From a checkpoint of a small transformer trained on Wikipedia: biases.
Each number is 50 + 15 x the weight over its row's rms, rounded and kept within 0 to 99. Layers, rows and columns count from 0. The size before them is the row's rms in percent of the matrix's.

# down: layer 4 MLP down (transposed), 2560x640, rms 0.0223, rows 1080-1122, columns 160-239
# up: layer 4 MLP up, 2560x640, rms 0.0255, rows 1081-1122, columns 160-239
down1080 101:70 68 39 52 47 52 38 25 48 48 83 77 68 46 58 43 43 90 22 47 71 57 38 44 68 46 46 33 41 61 57 38 45 47 43 60 53 58 54 37 37 48 39 52 61 75 63 44 61 57 76 58 32 52 31 29 71 39 56 47 48 23 56 33 60 55 53 46 61 64 43 48 68 69 54 50 74 40 52 46
up1081 099:53 55 72 52 62 35 36 47 65 43 46 32 47 41 23 61 59 47 43 61 61 51 45 29 48 40 48 58 31 46 16 60 64 68 59 37 22 63 77 79 62 41 55 48 44 43 47 49 75 70 51 45 27 47 12 49 27 43 37 37 43 50 53 44 68 51 46 20 35 41 60 44 63 48 60 49 29 42 32 53
down1081 116:58 56 80 55 47 40 46 52 36 37 33 29 38 48 70 46 46 44 30 41 48 45 79 19 82 70 24 68 44 50 62 49 39 66 56 44 47 48 47 38 11 43 71 39 45 99 60 60 85 35 49 67 44 33 53 54 52 51 60 41 69 40 47 62 52 55 59 56 65 92 49 47 43 50 66 55 49 60 35 59
up1082 100:28 35 60 53 54 51 57 51 32 67 50 55 35 44 34 64 45 50 47 37 49 31 51 44 40 37 61 60 33 69 43 56 39 31 28 46 64 57 63 47 52 40 32 60 73 88 47 35 80 60 53 54 31 42 34 65 42 13 41 43 78 56 51 22 32 41 63 28 64 44 51 61 53 37 50 30 61 45 34 44
down1082 102:46 62 73 56 38 49 69 43 63 45 65 53 62 64 30 34 53 34 32 27 26 59 50 57 62 48 77 53 39 16 61 68 73 53 43 52 50 93 29 37 63 99 53 43 56 69 44 41 45 37 54 35 09 38 61 86 66 48 71 61 37 41 59 49 27 58 42 57 51 64 09 45 70 34 31 29 55 51 49 53
up1083 100:13 67 15 54 40 65 28 47 63 44 33 44 75 41 34 49 37 26 49 78 56 29 37 52 43 32 61 43 59 69 50 37 47 39 23 69 65 50 55 65 49 33 23 48 35 55 34 37 74 41 50 61 62 63 56 67 24 33 38 12 91 29 52 48 49 61 55 53 72 64 82 47 50 47 63 47 38 58 56 63
down1083 100:69 61 40 66 30 60 32 55 53 37 41 48 50 85 36 65 43 65 27 24 81 54 30 60 52 41 53 52 23 44 52 53 26 60 53 47 08 64 61 61 40 45 40 79 63 00 72 43 57 54 35 73 31 39 45 52 41 43 50 49 51 26 40 57 71 42 65 69 31 40 44 51 58 34 42 29 53 53 65 50
up1084 099:45 32 65 44 79 58 27 80 54 48 42 60 41 64 49 42 54 57 63 37 60 49 54 32 72 66 79 65 48 64 37 67 32 28 45 60 28 43 56 62 75 37 35 50 15 57 41 63 61 65 38 58 18 08 35 48 58 59 22 30 26 53 70 42 53 40 30 60 56 59 75 56 34 66 72 30 57 52 65 51
down1084 098:54 48 57 67 65 72 43 56 55 34 59 67 62 68 26 59 64 51 61 63 54 60 46 30 37 64 56 41 63 68 33 46 43 51 71 61 72 46 48 65 34 65 53 50 67 73 69 73 36 62 60 43 17 36 53 49 36 33 21 46 35 56 57 51 55 34 47 46 31 83 63 64 63 48 33 59 29 48 45 59
up1085 104:63 66 42 16 51 30 48 58 50 69 07 27 65 75 43 37 43 43 50 48 45 41 70 54 35 70 46 69 52 48 59 39 47 54 62 68 82 56 47 48 61 32 66 51 66 51 29 22 55 66 59 54 55 55 31 40 34 74 66 52 34 52 42 39 45 43 32 33 51 62 67 59 37 60 36 47 48 68 79 47
down1085 099:49 58 24 72 50 50 41 44 40 44 55 57 27 30 55 50 63 75 52 34 63 36 44 66 39 38 45 45 49 33 64 55 33 13 65 60 48 65 27 71 45 80 58 40 53 27 72 58 63 46 54 56 45 58 37 49 61 66 65 34 56 63 52 71 89 44 73 57 60 55 57 55 65 42 63 53 51 10 34 33
up1086 101:48 48 80 38 39 53 41 50 35 51 36 51 54 48 43 55 46 41 30 51 47 41 58 49 39 52 13 47 45 52 68 59 51 62 34 66 33 43 59 37 42 36 43 53 41 51 27 27 50 57 37 59 53 24 41 47 60 54 59 52 49 43 70 69 57 60 76 59 36 57 31 55 47 77 62 45 73 49 40 53
down1086 102:41 38 34 52 39 49 47 53 45 36 33 79 10 45 70 87 64 35 42 46 42 42 38 37 46 91 44 41 23 32 38 69 34 70 51 43 31 54 44 57 48 57 47 40 48 99 46 54 26 44 48 53 67 50 60 44 65 64 62 48 33 33 57 25 46 38 43 25 16 66 50 56 06 41 68 63 54 69 60 43
up1087 098:38 84 49 37 23 26 43 41 50 50 60 69 49 52 55 51 36 44 65 49 48 30 50 36 52 52 35 59 41 64 67 46 50 63 24 34 35 44 58 67 40 30 60 74 53 68 50 49 37 37 55 43 57 56 43 64 52 73 47 40 45 47 54 35 43 34 44 50 60 59 52 30 35 51 53 31 44 27 51 36
down1087 103:47 44 63 50 39 46 63 23 45 37 42 57 41 27 73 64 58 44 20 64 52 38 62 61 36 67 50 49 50 57 37 48 42 33 72 56 39 54 46 45 38 15 72 64 38 85 65 46 47 41 54 65 54 73 66 82 35 25 66 45 32 61 55 24 35 83 60 67 58 49 39 33 45 50 38 59 65 22 47 75
up1088 102:51 46 43 64 59 46 63 59 57 40 62 49 26 40 42 57 66 30 54 47 53 32 56 03 41 64 52 47 53 56 43 68 53 35 40 38 23 54 52 35 38 67 64 49 83 48 47 71 39 46 38 54 46 64 60 63 45 35 42 28 43 37 45 54 50 41 56 34 77 70 59 26 50 49 47 39 42 46 51 54
down1088 103:39 84 57 57 58 32 53 53 73 18 78 28 43 43 40 62 74 49 52 25 67 47 53 36 29 52 40 39 39 42 51 50 47 55 54 38 47 61 49 53 57 57 47 43 87 74 38 38 61 49 42 60 69 58 73 48 78 54 47 29 28 40 56 29 52 68 58 50 38 61 33 67 82 48 59 20 18 33 67 48
up1089 098:42 48 53 54 50 38 60 55 59 41 53 74 63 40 68 48 49 63 65 59 62 59 30 46 48 61 53 68 28 47 64 41 13 62 28 18 60 60 53 53 37 48 65 44 89 57 82 41 47 52 57 53 39 85 33 39 58 57 64 57 49 37 51 38 42 38 29 42 65 68 54 38 24 38 23 49 36 48 63 64
down1089 099:50 49 29 20 54 65 47 43 33 52 81 68 53 69 33 62 21 72 43 69 49 42 33 30 43 43 45 55 42 67 44 70 54 50 53 49 54 39 39 73 60 56 37 41 57 99 72 42 36 34 47 68 45 81 66 38 52 75 53 39 51 59 69 39 55 61 70 61 54 51 41 50 51 36 43 51 41 61 56 48
up1090 105:37 54 55 50 06 47 60 57 12 47 54 41 68 26 71 47 66 37 31 75 33 36 23 54 57 64 49 30 36 32 61 56 70 40 58 59 66 60 33 53 22 48 69 50 46 55 61 32 43 54 56 16 40 40 34 56 41 26 58 37 75 28 88 57 50 61 35 35 51 71 46 42 38 39 58 15 76 44 60 47
down1090 107:24 59 58 61 48 59 37 79 67 32 53 67 47 62 50 77 37 52 57 72 72 61 30 32 50 49 56 48 41 64 20 30 63 47 56 33 30 63 40 54 53 73 43 40 53 00 47 66 61 39 52 59 41 43 67 35 71 51 43 62 59 44 34 43 59 59 28 61 45 55 38 44 59 49 40 68 30 44 73 62
up1091 096:34 47 52 16 49 46 44 51 36 63 72 54 58 50 29 59 65 43 83 57 89 34 66 38 44 66 61 50 51 51 63 54 66 57 39 55 48 53 49 70 47 49 41 37 28 55 41 50 54 71 18 38 62 27 61 49 64 63 62 41 53 41 70 47 53 51 45 52 69 67 57 69 51 75 35 49 42 32 60 30
down1091 097:43 22 63 36 38 43 26 48 45 61 51 69 29 49 68 53 58 26 40 37 72 54 74 27 47 58 18 26 51 52 65 80 23 54 54 55 56 68 30 20 51 38 49 51 39 80 90 50 58 46 56 43 49 34 40 44 88 60 63 39 41 87 43 43 29 49 41 55 29 51 63 33 67 38 09 73 40 73 55 59
up1092 094:45 10 72 29 31 60 74 54 45 40 29 43 42 38 31 55 57 28 43 52 60 12 44 58 46 75 75 52 54 73 51 44 35 07 39 72 57 43 44 59 37 46 52 53 36 47 76 45 78 53 32 23 58 37 64 34 41 25 78 31 32 47 54 41 28 51 24 33 40 19 51 49 38 70 65 66 57 47 57 42
down1092 093:65 64 08 57 51 47 50 61 37 65 61 64 41 60 39 54 77 67 43 83 41 49 35 26 71 61 25 39 69 50 40 57 75 39 28 41 39 38 46 68 17 43 35 55 36 63 20 77 42 63 39 60 66 65 62 57 38 59 60 49 41 23 66 74 55 80 42 41 46 69 57 39 50 44 44 80 79 41 42 54
up1093 094:41 43 46 40 48 46 35 40 64 64 39 51 59 50 52 47 70 47 72 79 41 48 49 67 33 28 71 48 53 66 49 41 39 29 47 43 17 60 58 58 40 31 56 54 35 34 56 37 27 46 45 71 29 36 51 59 67 32 65 60 40 58 31 57 61 46 34 44 48 70 55 55 36 37 54 43 48 55 60 61
down1093 089:41 83 55 54 28 42 31 51 28 30 59 68 42 58 64 44 39 36 69 48 63 64 58 55 76 38 43 20 28 62 37 33 71 27 45 38 21 54 45 70 76 39 55 59 47 69 32 69 47 69 90 72 36 50 48 70 66 64 44 44 56 73 33 26 60 24 31 73 35 34 61 49 74 67 61 61 42 52 59 62
up1094 089:54 49 92 45 49 50 77 64 73 29 35 33 49 76 37 27 69 45 58 60 33 41 59 57 49 43 60 71 41 67 48 60 43 62 72 44 43 57 55 41 77 61 29 55 43 55 74 33 86 43 15 38 46 28 41 54 48 66 51 53 50 53 45 70 52 64 80 44 37 46 58 60 54 28 23 39 55 58 66 39
down1094 092:55 50 11 41 41 41 41 34 60 52 37 60 55 16 45 62 48 73 26 40 51 36 45 25 74 48 62 19 56 51 61 52 80 44 29 63 62 36 42 35 03 56 70 46 41 49 21 61 33 58 83 50 60 60 57 64 29 39 71 44 69 54 55 44 47 50 05 56 60 30 47 30 59 75 61 68 69 55 36 60
up1095 099:28 05 85 53 44 30 71 49 39 45 57 49 66 31 26 51 49 28 72 41 04 38 42 51 32 36 57 71 20 54 51 42 32 20 30 35 63 64 80 50 76 39 29 54 38 60 62 29 57 56 51 22 52 35 44 43 29 31 57 62 86 52 59 41 51 34 36 46 53 50 41 49 59 43 32 41 60 61 29 27
down1095 100:28 33 52 37 63 45 59 33 46 45 69 28 62 58 68 39 66 46 54 50 39 54 44 60 47 53 67 37 47 46 44 53 59 60 39 43 56 36 23 65 67 38 35 46 51 78 34 65 63 65 36 38 61 67 44 65 46 46 60 50 48 52 70 83 41 51 42 50 19 61 14 51 35 39 76 67 63 49 52 49
up1096 103:61 40 48 64 52 52 41 48 51 59 63 42 54 34 56 88 66 50 50 60 47 50 67 43 45 49 57 58 66 67 77 38 77 59 65 28 42 58 57 35 59 55 72 32 45 62 45 46 60 64 57 45 46 26 29 67 41 56 25 55 49 73 56 60 44 62 53 75 42 30 53 51 72 75 67 55 66 36 64 55
down1096 103:57 56 59 35 41 66 47 42 73 49 40 41 34 52 46 69 37 38 66 58 53 55 40 41 54 46 48 69 28 14 64 60 50 53 62 68 39 57 38 50 64 71 23 67 61 89 69 58 49 85 34 47 71 24 32 41 69 52 76 32 37 38 74 49 48 68 57 50 48 63 71 64 50 59 41 41 73 78 54 40
up1097 105:52 65 60 47 64 48 67 63 36 55 69 67 51 76 30 40 56 34 34 63 09 66 54 46 34 27 11 73 53 65 54 69 66 40 45 56 27 57 36 40 43 38 33 51 78 52 45 26 53 37 39 32 51 42 32 74 52 59 65 41 52 34 62 36 35 62 30 70 55 57 53 53 59 50 47 32 46 55 70 67
down1097 106:54 53 77 45 44 65 57 55 61 55 37 66 22 70 42 69 48 42 57 65 64 83 38 44 40 64 37 73 53 70 31 47 52 53 27 48 58 45 47 56 22 57 41 68 52 50 24 66 60 52 42 36 69 48 31 40 78 44 47 66 36 40 52 45 43 63 59 58 42 21 47 69 73 56 55 69 71 19 20 51
up1098 099:28 46 55 48 38 56 56 65 29 54 53 58 66 54 64 66 54 38 47 81 43 52 52 22 34 49 55 45 35 45 75 65 30 46 62 36 29 73 65 60 60 35 39 66 30 38 37 54 53 60 59 45 82 06 48 39 25 37 45 37 67 56 66 38 47 74 42 43 54 36 40 40 46 66 69 39 36 62 50 43
down1098 104:62 52 57 52 56 71 47 42 16 49 69 70 22 61 45 45 50 68 40 62 71 65 42 26 20 57 43 50 45 54 61 75 00 45 31 30 42 58 33 69 74 35 63 51 52 03 54 70 30 57 48 49 55 37 41 47 46 41 41 47 53 26 47 62 68 47 56 50 35 43 32 44 47 59 66 37 58 49 36 70
up1099 107:53 38 45 48 50 69 61 40 44 33 43 48 55 60 59 67 44 43 36 60 56 63 61 20 38 51 46 61 58 49 59 45 32 60 41 71 78 81 50 58 65 45 55 65 53 73 39 53 37 58 61 44 44 47 44 64 67 31 39 46 47 52 39 28 31 62 24 64 34 59 66 63 74 59 61 69 25 60 56 25
down1099 106:56 30 32 58 25 38 49 44 54 34 70 33 75 64 46 76 25 68 55 74 60 45 52 41 41 60 64 65 57 45 53 42 45 47 36 81 60 72 48 58 54 48 54 63 64 50 41 64 42 65 51 51 48 20 30 67 52 57 51 57 64 57 58 40 46 12 55 59 47 41 46 45 49 43 58 66 39 35 71 51
up1100 090:44 52 39 57 58 23 49 75 34 59 41 68 53 64 53 73 79 73 38 53 46 71 44 65 26 61 28 49 30 75 33 57 60 58 34 50 17 31 72 69 42 39 66 53 55 84 63 41 57 52 27 43 64 56 38 33 57 59 71 47 54 32 53 39 50 30 36 60 43 45 56 60 78 78 57 56 67 45 46 70
down1100 095:31 54 21 37 27 66 34 55 44 71 42 50 39 68 63 66 59 44 59 53 57 19 64 85 79 36 37 60 45 53 44 42 77 59 50 67 34 60 46 30 63 44 73 62 41 35 47 72 59 61 59 54 70 54 42 51 38 61 43 30 60 78 60 59 67 67 53 54 44 48 53 44 75 51 37 63 44 36 50 71
up1101 090:28 33 58 50 72 66 36 61 47 54 57 57 28 70 33 42 50 59 08 62 58 35 58 53 26 71 53 52 74 15 40 36 20 32 39 26 14 55 68 60 52 50 43 37 73 39 59 53 52 57 55 64 40 29 32 31 55 33 48 35 40 46 56 46 71 31 48 44 50 69 65 68 33 51 48 51 52 43 44 42
down1101 084:52 76 59 52 32 45 40 21 54 63 53 34 39 58 43 55 74 47 40 27 37 32 36 55 71 20 56 47 62 72 33 53 88 70 36 44 32 51 38 37 27 48 39 80 46 99 37 55 44 70 38 50 47 69 61 52 38 60 55 65 54 49 18 42 42 44 55 53 58 45 62 46 43 43 38 73 27 47 64 62
up1102 104:35 64 43 47 55 74 46 62 49 54 58 74 58 49 56 76 56 61 63 41 41 36 48 31 42 31 73 40 35 54 66 38 56 24 68 55 21 55 56 40 57 49 43 44 70 47 35 77 64 50 67 39 32 39 58 34 76 38 41 45 49 57 56 70 61 62 29 48 23 28 54 47 74 45 58 48 68 51 61 82
down1102 110:26 47 64 49 43 34 72 81 67 85 44 42 48 49 45 63 72 24 56 48 44 34 58 36 49 36 55 56 44 41 49 70 59 28 54 54 53 40 57 38 58 74 23 59 26 65 40 40 57 36 67 58 31 42 74 74 53 50 74 46 43 65 50 33 35 59 60 66 90 65 65 61 60 49 55 44 51 22 57 56
up1103 114:44 59 40 45 41 49 60 68 51 34 42 42 30 53 53 71 62 49 50 52 45 46 44 39 28 40 55 55 36 37 41 76 51 43 55 48 69 74 89 35 28 39 55 79 46 36 67 64 59 39 44 34 64 53 31 87 46 60 85 43 65 44 61 28 44 40 45 28 57 16 57 45 66 60 55 52 29 55 62 55
down1103 105:46 53 79 73 64 56 47 60 75 53 46 38 53 59 31 65 63 68 53 39 70 45 36 62 49 39 58 51 35 63 50 56 28 54 23 67 41 48 39 65 57 41 63 45 48 00 29 57 42 53 50 39 38 52 48 65 35 37 51 38 49 36 47 62 47 61 67 53 32 50 32 33 57 47 41 34 30 59 60 49
up1104 098:23 41 47 36 58 55 64 45 24 44 60 57 22 62 60 52 22 28 74 56 33 56 27 46 51 19 76 44 69 52 60 67 42 39 55 68 61 38 81 40 51 33 25 79 32 65 43 54 25 70 41 52 30 43 54 23 55 50 31 50 44 78 50 51 56 23 33 23 53 49 73 73 89 54 33 58 55 53 31 32
down1104 098:35 64 47 34 43 37 33 49 35 46 63 47 75 47 77 50 63 63 74 42 73 42 47 53 50 63 37 57 64 47 36 29 85 59 40 31 33 66 23 60 36 31 43 39 30 50 39 40 52 53 55 38 68 68 47 52 32 35 45 41 56 35 45 24 42 61 27 27 56 79 55 27 57 52 43 45 46 49 69 55
up1105 101:51 27 65 45 73 76 71 83 55 39 27 29 70 56 22 47 36 47 61 43 08 36 60 37 46 44 41 48 35 46 50 57 67 59 21 86 39 59 59 37 57 48 70 62 63 73 61 33 21 50 58 48 43 31 63 39 16 53 63 72 53 61 56 39 52 35 50 86 46 17 54 42 85 49 32 31 69 56 32 48
down1105 097:18 56 39 49 26 19 44 46 26 36 41 21 56 65 73 48 37 61 38 42 57 45 80 40 34 50 40 47 36 20 55 37 23 67 47 43 67 74 43 28 59 49 57 40 60 99 25 72 48 43 50 49 45 38 66 44 24 79 73 70 71 45 46 38 20 73 46 65 48 63 78 43 71 60 41 32 43 35 52 21
up1106 107:23 20 54 29 39 51 28 72 41 62 46 56 48 39 47 35 57 49 55 35 46 51 34 47 50 62 70 48 88 60 47 52 64 48 37 27 62 39 62 52 47 17 60 41 37 47 34 52 73 63 30 55 61 50 41 39 43 59 74 30 68 50 57 30 54 53 18 54 49 52 59 52 52 64 24 48 41 26 70 49
down1106 113:49 73 45 41 56 42 60 54 41 61 58 57 19 27 63 54 43 51 47 35 31 53 71 06 72 63 46 15 53 64 47 81 16 72 53 44 58 70 58 48 65 79 37 84 65 36 17 52 56 54 65 39 19 27 52 50 76 59 37 68 48 47 57 40 54 31 52 49 79 47 41 38 61 69 48 32 79 44 27 54
up1107 104:43 19 55 46 52 63 41 55 52 13 52 31 38 36 53 43 54 38 52 45 58 45 62 60 53 50 78 45 61 01 26 25 46 50 48 29 16 51 63 26 58 56 64 54 82 45 41 79 66 61 47 40 54 32 42 58 43 73 75 33 45 55 51 68 44 35 57 44 56 65 55 32 34 48 57 67 61 52 34 36
down1107 101:43 41 45 57 45 42 73 41 46 60 48 52 66 46 57 46 59 46 53 36 59 44 17 43 57 55 41 71 62 58 44 40 42 48 55 66 49 48 54 42 30 36 51 46 49 00 62 61 36 60 48 37 63 31 15 73 55 51 40 58 35 50 48 48 45 68 31 22 30 61 55 27 37 32 28 33 39 51 46 61
up1108 097:70 56 29 46 84 57 75 60 47 74 35 55 56 47 56 39 56 58 52 51 67 49 37 40 54 65 42 41 52 47 41 56 41 41 63 73 65 62 69 39 45 40 46 49 34 60 49 93 27 48 47 38 60 58 48 43 55 32 57 63 46 56 55 49 47 38 44 50 53 45 85 33 61 59 56 61 84 31 73 75
down1108 104:45 59 64 46 70 42 59 46 38 56 59 74 46 34 55 70 72 42 61 58 62 47 55 53 39 54 40 69 56 44 46 67 17 65 58 32 74 52 56 61 47 48 74 50 55 99 55 88 19 50 51 46 59 59 57 15 37 48 38 46 00 50 30 19 52 48 13 49 32 79 36 86 38 40 58 56 68 44 49 22
up1109 099:34 52 49 55 31 66 57 68 39 76 56 51 46 43 68 49 58 41 42 57 44 46 40 26 52 48 45 50 53 59 80 67 60 43 56 70 36 38 21 53 71 49 47 55 79 54 48 47 59 73 47 56 46 36 15 64 57 50 72 36 36 58 42 61 44 30 53 31 58 49 57 45 51 42 55 41 50 52 57 42
down1109 101:52 54 40 38 36 60 42 33 31 43 49 45 69 28 48 52 37 51 26 48 62 59 54 56 46 61 59 19 22 53 58 69 44 62 62 51 60 83 39 55 63 43 44 45 60 57 52 42 56 71 50 44 36 19 21 46 63 46 62 55 34 58 39 43 58 23 68 47 17 76 55 64 79 53 73 39 45 53 61 50
up1110 091:46 43 63 65 48 51 47 48 54 41 52 45 33 63 39 49 50 42 68 72 48 72 52 31 62 56 51 51 50 51 35 54 50 54 42 52 54 56 63 44 43 55 43 56 54 49 42 59 48 41 18 35 42 63 45 47 60 51 51 50 54 74 57 53 71 65 56 55 30 52 13 50 65 40 61 45 29 45 10 78
down1110 087:51 53 41 39 49 58 45 27 28 54 45 49 64 77 39 32 38 61 35 54 19 24 62 63 26 78 41 45 64 81 76 44 67 48 52 83 40 49 33 57 82 47 66 36 54 22 36 38 41 41 58 57 13 59 64 35 49 57 50 53 35 62 41 45 49 07 58 54 55 49 55 45 53 52 31 62 28 62 39 35
up1111 095:63 24 35 56 42 30 69 21 33 71 34 37 49 44 65 31 64 00 59 52 27 25 30 44 26 39 66 69 47 59 44 57 56 15 65 57 53 71 55 43 50 58 69 26 53 44 53 33 62 59 45 46 35 53 54 58 33 43 65 65 33 58 29 60 58 46 51 54 56 39 49 48 57 36 33 44 43 51 73 72
down1111 086:42 44 38 60 68 65 36 52 43 36 44 70 38 57 35 53 62 68 57 30 75 65 56 38 55 78 51 64 72 71 59 53 64 56 50 49 42 38 50 28 30 52 51 64 72 41 34 59 70 55 47 28 42 49 58 33 54 57 57 43 54 39 56 54 74 36 41 71 69 33 68 48 67 36 65 62 69 30 48 47
up1112 097:57 50 64 40 64 10 62 80 29 32 46 41 49 71 18 41 41 31 62 26 47 41 48 36 40 65 16 73 37 58 18 87 41 33 60 77 39 36 51 61 30 75 42 49 58 50 22 52 81 93 60 58 46 51 43 59 61 61 81 46 52 58 73 52 60 32 40 71 46 43 79 81 44 56 21 43 34 53 61 70
down1112 107:79 47 56 64 56 33 63 75 22 60 62 08 40 48 26 46 56 26 34 56 59 61 27 47 46 40 47 49 71 66 28 58 37 43 37 53 77 54 22 53 50 42 40 49 65 89 49 56 52 38 45 56 52 36 27 39 49 39 42 52 54 35 64 42 58 57 61 62 67 72 11 64 51 65 50 13 62 64 44 47
up1113 106:32 42 25 32 45 42 73 78 31 57 56 59 35 38 36 62 35 25 48 53 44 39 62 48 66 72 48 69 26 55 30 44 47 44 45 61 37 59 28 31 47 36 72 65 42 78 51 66 23 51 46 48 69 33 47 12 59 60 53 58 55 48 71 52 61 41 80 50 47 32 48 43 78 64 59 53 54 61 86 55
down1113 109:65 62 54 54 45 52 25 59 66 62 48 70 56 58 41 68 65 44 44 54 25 41 52 56 88 63 65 46 38 36 36 52 36 51 74 47 37 72 58 62 52 59 47 34 31 94 59 36 73 55 65 75 49 76 44 28 32 28 49 55 55 58 54 93 50 53 50 66 37 46 60 35 40 39 36 56 47 52 38 56
up1114 108:14 41 44 31 47 48 55 68 57 42 41 51 54 53 35 72 54 58 48 76 43 24 62 61 48 71 25 61 71 36 30 56 37 39 51 65 59 52 52 39 38 66 57 73 42 55 26 33 40 64 50 44 69 64 65 51 54 59 59 56 46 65 42 35 61 34 36 39 56 58 72 59 52 50 61 69 41 43 51 38
down1114 108:50 53 44 46 51 41 56 72 30 47 51 64 67 20 29 54 70 30 74 54 46 28 46 34 34 29 27 47 69 50 59 43 42 34 45 78 47 40 42 64 47 54 29 56 36 99 60 57 55 42 51 41 41 73 53 34 75 50 46 50 28 67 57 60 79 59 51 27 68 62 58 34 46 63 54 49 46 26 73 69
up1115 095:78 77 37 64 41 47 57 64 50 39 63 42 65 48 64 42 89 26 53 32 28 52 91 38 37 35 67 65 32 37 74 42 36 45 57 51 49 84 11 47 55 56 49 33 44 65 62 51 58 76 49 26 52 69 62 50 42 52 47 57 46 66 60 35 76 51 34 37 65 53 86 00 50 85 32 55 32 38 61 50
down1115 090:50 36 41 41 48 52 47 73 69 70 03 71 71 69 44 51 27 61 34 39 36 64 27 59 36 59 12 59 36 76 35 29 51 49 38 60 55 53 51 46 52 20 56 76 57 26 41 56 53 72 28 84 50 60 58 55 70 35 60 38 71 56 37 67 71 57 12 58 28 37 73 64 35 57 27 51 42 64 21 28
up1116 100:68 59 67 35 29 57 49 68 71 47 42 71 55 31 45 49 52 39 65 68 54 54 76 40 72 56 76 43 53 53 54 63 48 33 41 54 73 53 43 25 58 38 80 76 63 52 46 52 47 48 41 43 69 63 53 63 27 61 56 43 58 34 64 50 47 41 36 66 43 27 66 47 77 54 58 81 38 74 65 69
down1116 117:38 69 64 36 52 66 53 59 43 48 28 76 48 75 58 56 58 36 26 50 43 40 63 69 43 55 54 37 57 33 31 71 37 36 40 56 57 43 34 59 42 37 31 65 70 83 83 63 53 48 41 58 51 39 21 47 48 57 45 40 35 50 78 24 28 48 62 69 66 57 56 69 70 55 49 68 48 34 64 64
up1117 103:57 50 65 42 86 64 40 71 58 27 20 31 42 36 78 85 39 49 28 60 36 44 49 41 31 63 57 78 53 64 42 74 40 44 70 64 40 53 67 40 65 34 53 50 39 64 75 34 40 74 43 46 32 55 39 16 50 33 22 49 66 26 40 51 43 53 25 48 44 26 86 29 53 63 67 21 40 46 22 67
down1117 105:39 53 66 34 51 64 40 69 46 58 55 57 35 39 02 52 35 27 21 62 61 38 76 25 47 43 40 35 40 33 65 34 57 46 67 41 53 49 37 34 57 51 64 47 30 25 50 68 54 52 37 69 75 27 28 46 42 48 54 57 66 48 51 64 67 48 41 23 51 46 37 59 48 37 42 34 25 46 39 67
up1118 109:64 27 75 22 47 49 39 75 50 66 26 38 43 40 05 42 52 44 56 55 26 59 71 44 50 45 56 69 64 61 49 45 67 48 49 33 66 62 35 24 75 35 38 52 50 60 48 35 43 49 48 42 58 42 38 73 60 74 55 48 58 36 50 42 47 38 39 69 58 75 41 56 33 44 37 45 64 38 49 67
down1118 107:52 37 50 46 63 47 43 56 45 61 41 70 49 71 40 55 16 47 59 44 45 39 09 46 47 68 72 41 44 56 52 40 84 49 41 62 51 55 42 72 45 59 47 36 55 42 43 45 50 82 51 57 60 20 31 36 34 65 23 49 13 43 49 50 66 44 65 83 52 44 37 47 26 48 61 78 75 27 39 37
up1119 094:42 28 44 28 24 43 68 44 42 55 52 34 39 52 15 41 61 49 43 57 58 77 53 35 55 44 59 63 67 51 36 68 45 51 59 46 59 48 34 39 32 69 78 80 60 80 67 63 65 31 40 14 70 44 52 28 11 42 54 30 72 35 78 38 61 57 28 62 54 60 38 39 65 29 48 68 64 77 43 65
down1119 094:59 50 52 65 72 48 51 46 61 58 55 35 59 50 42 59 69 51 71 65 41 52 42 58 37 81 48 38 40 33 42 68 58 64 49 61 43 62 43 55 46 22 32 33 45 53 50 34 55 68 43 66 54 34 07 42 44 60 74 57 56 17 45 44 44 31 34 77 50 37 24 63 43 54 33 47 36 34 38 36
up1120 102:52 50 47 22 60 26 35 69 61 37 69 50 35 13 46 70 51 74 52 59 61 28 62 40 49 45 73 56 49 62 48 32 56 48 28 46 64 54 77 54 80 74 29 32 60 69 48 62 40 56 25 30 44 58 62 68 63 56 31 66 53 32 81 35 51 49 52 52 53 30 50 45 35 76 69 34 64 56 37 33
down1120 096:59 34 32 28 81 47 77 43 70 49 46 50 61 58 41 50 74 64 51 34 50 48 41 58 67 44 51 34 34 60 70 34 27 40 59 52 51 74 41 50 55 69 56 45 53 63 67 53 18 71 28 52 38 47 15 62 72 51 31 27 70 58 54 82 21 69 52 40 58 54 27 68 51 62 56 65 63 99 56 70
up1121 089:48 60 48 21 59 49 42 53 30 57 34 45 55 76 16 79 41 28 42 52 54 66 26 67 48 23 67 78 31 36 52 40 40 52 32 53 72 70 43 35 59 55 32 41 36 53 42 68 50 48 52 50 50 47 58 58 39 54 77 17 44 32 78 43 56 51 35 54 28 41 51 58 49 57 34 44 46 67 42 60
down1121 081:43 50 42 36 43 41 16 55 70 44 36 54 35 38 42 42 83 59 62 62 33 39 56 46 62 36 42 50 52 60 52 73 47 57 48 35 37 86 46 36 30 28 58 40 71 55 80 61 39 37 59 31 38 55 46 67 61 61 51 62 76 53 52 57 63 45 58 50 67 67 63 07 62 49 48 63 45 21 61 48
up1122 096:22 63 42 12 56 31 69 43 43 56 37 52 26 33 80 62 62 59 46 58 35 52 58 31 78 41 67 54 49 70 46 52 51 66 40 53 34 40 23 26 61 50 79 73 50 50 49 55 62 59 39 59 37 51 33 64 45 59 48 67 38 25 46 39 43 40 57 49 40 47 50 33 69 58 63 53 22 53 50 27
down1122 093:57 54 59 51 23 68 47 59 22 41 64 32 35 71 46 48 26 43 52 57 62 85 40 63 18 53 49 50 78 61 35 43 36 39 53 93 61 48 71 32 63 39 32 86 54 32 38 47 55 60 51 48 46 81 52 49 41 40 48 40 18 56 53 30 66 37 60 55 64 40 39 52 67 41 77 72 62 48 31 52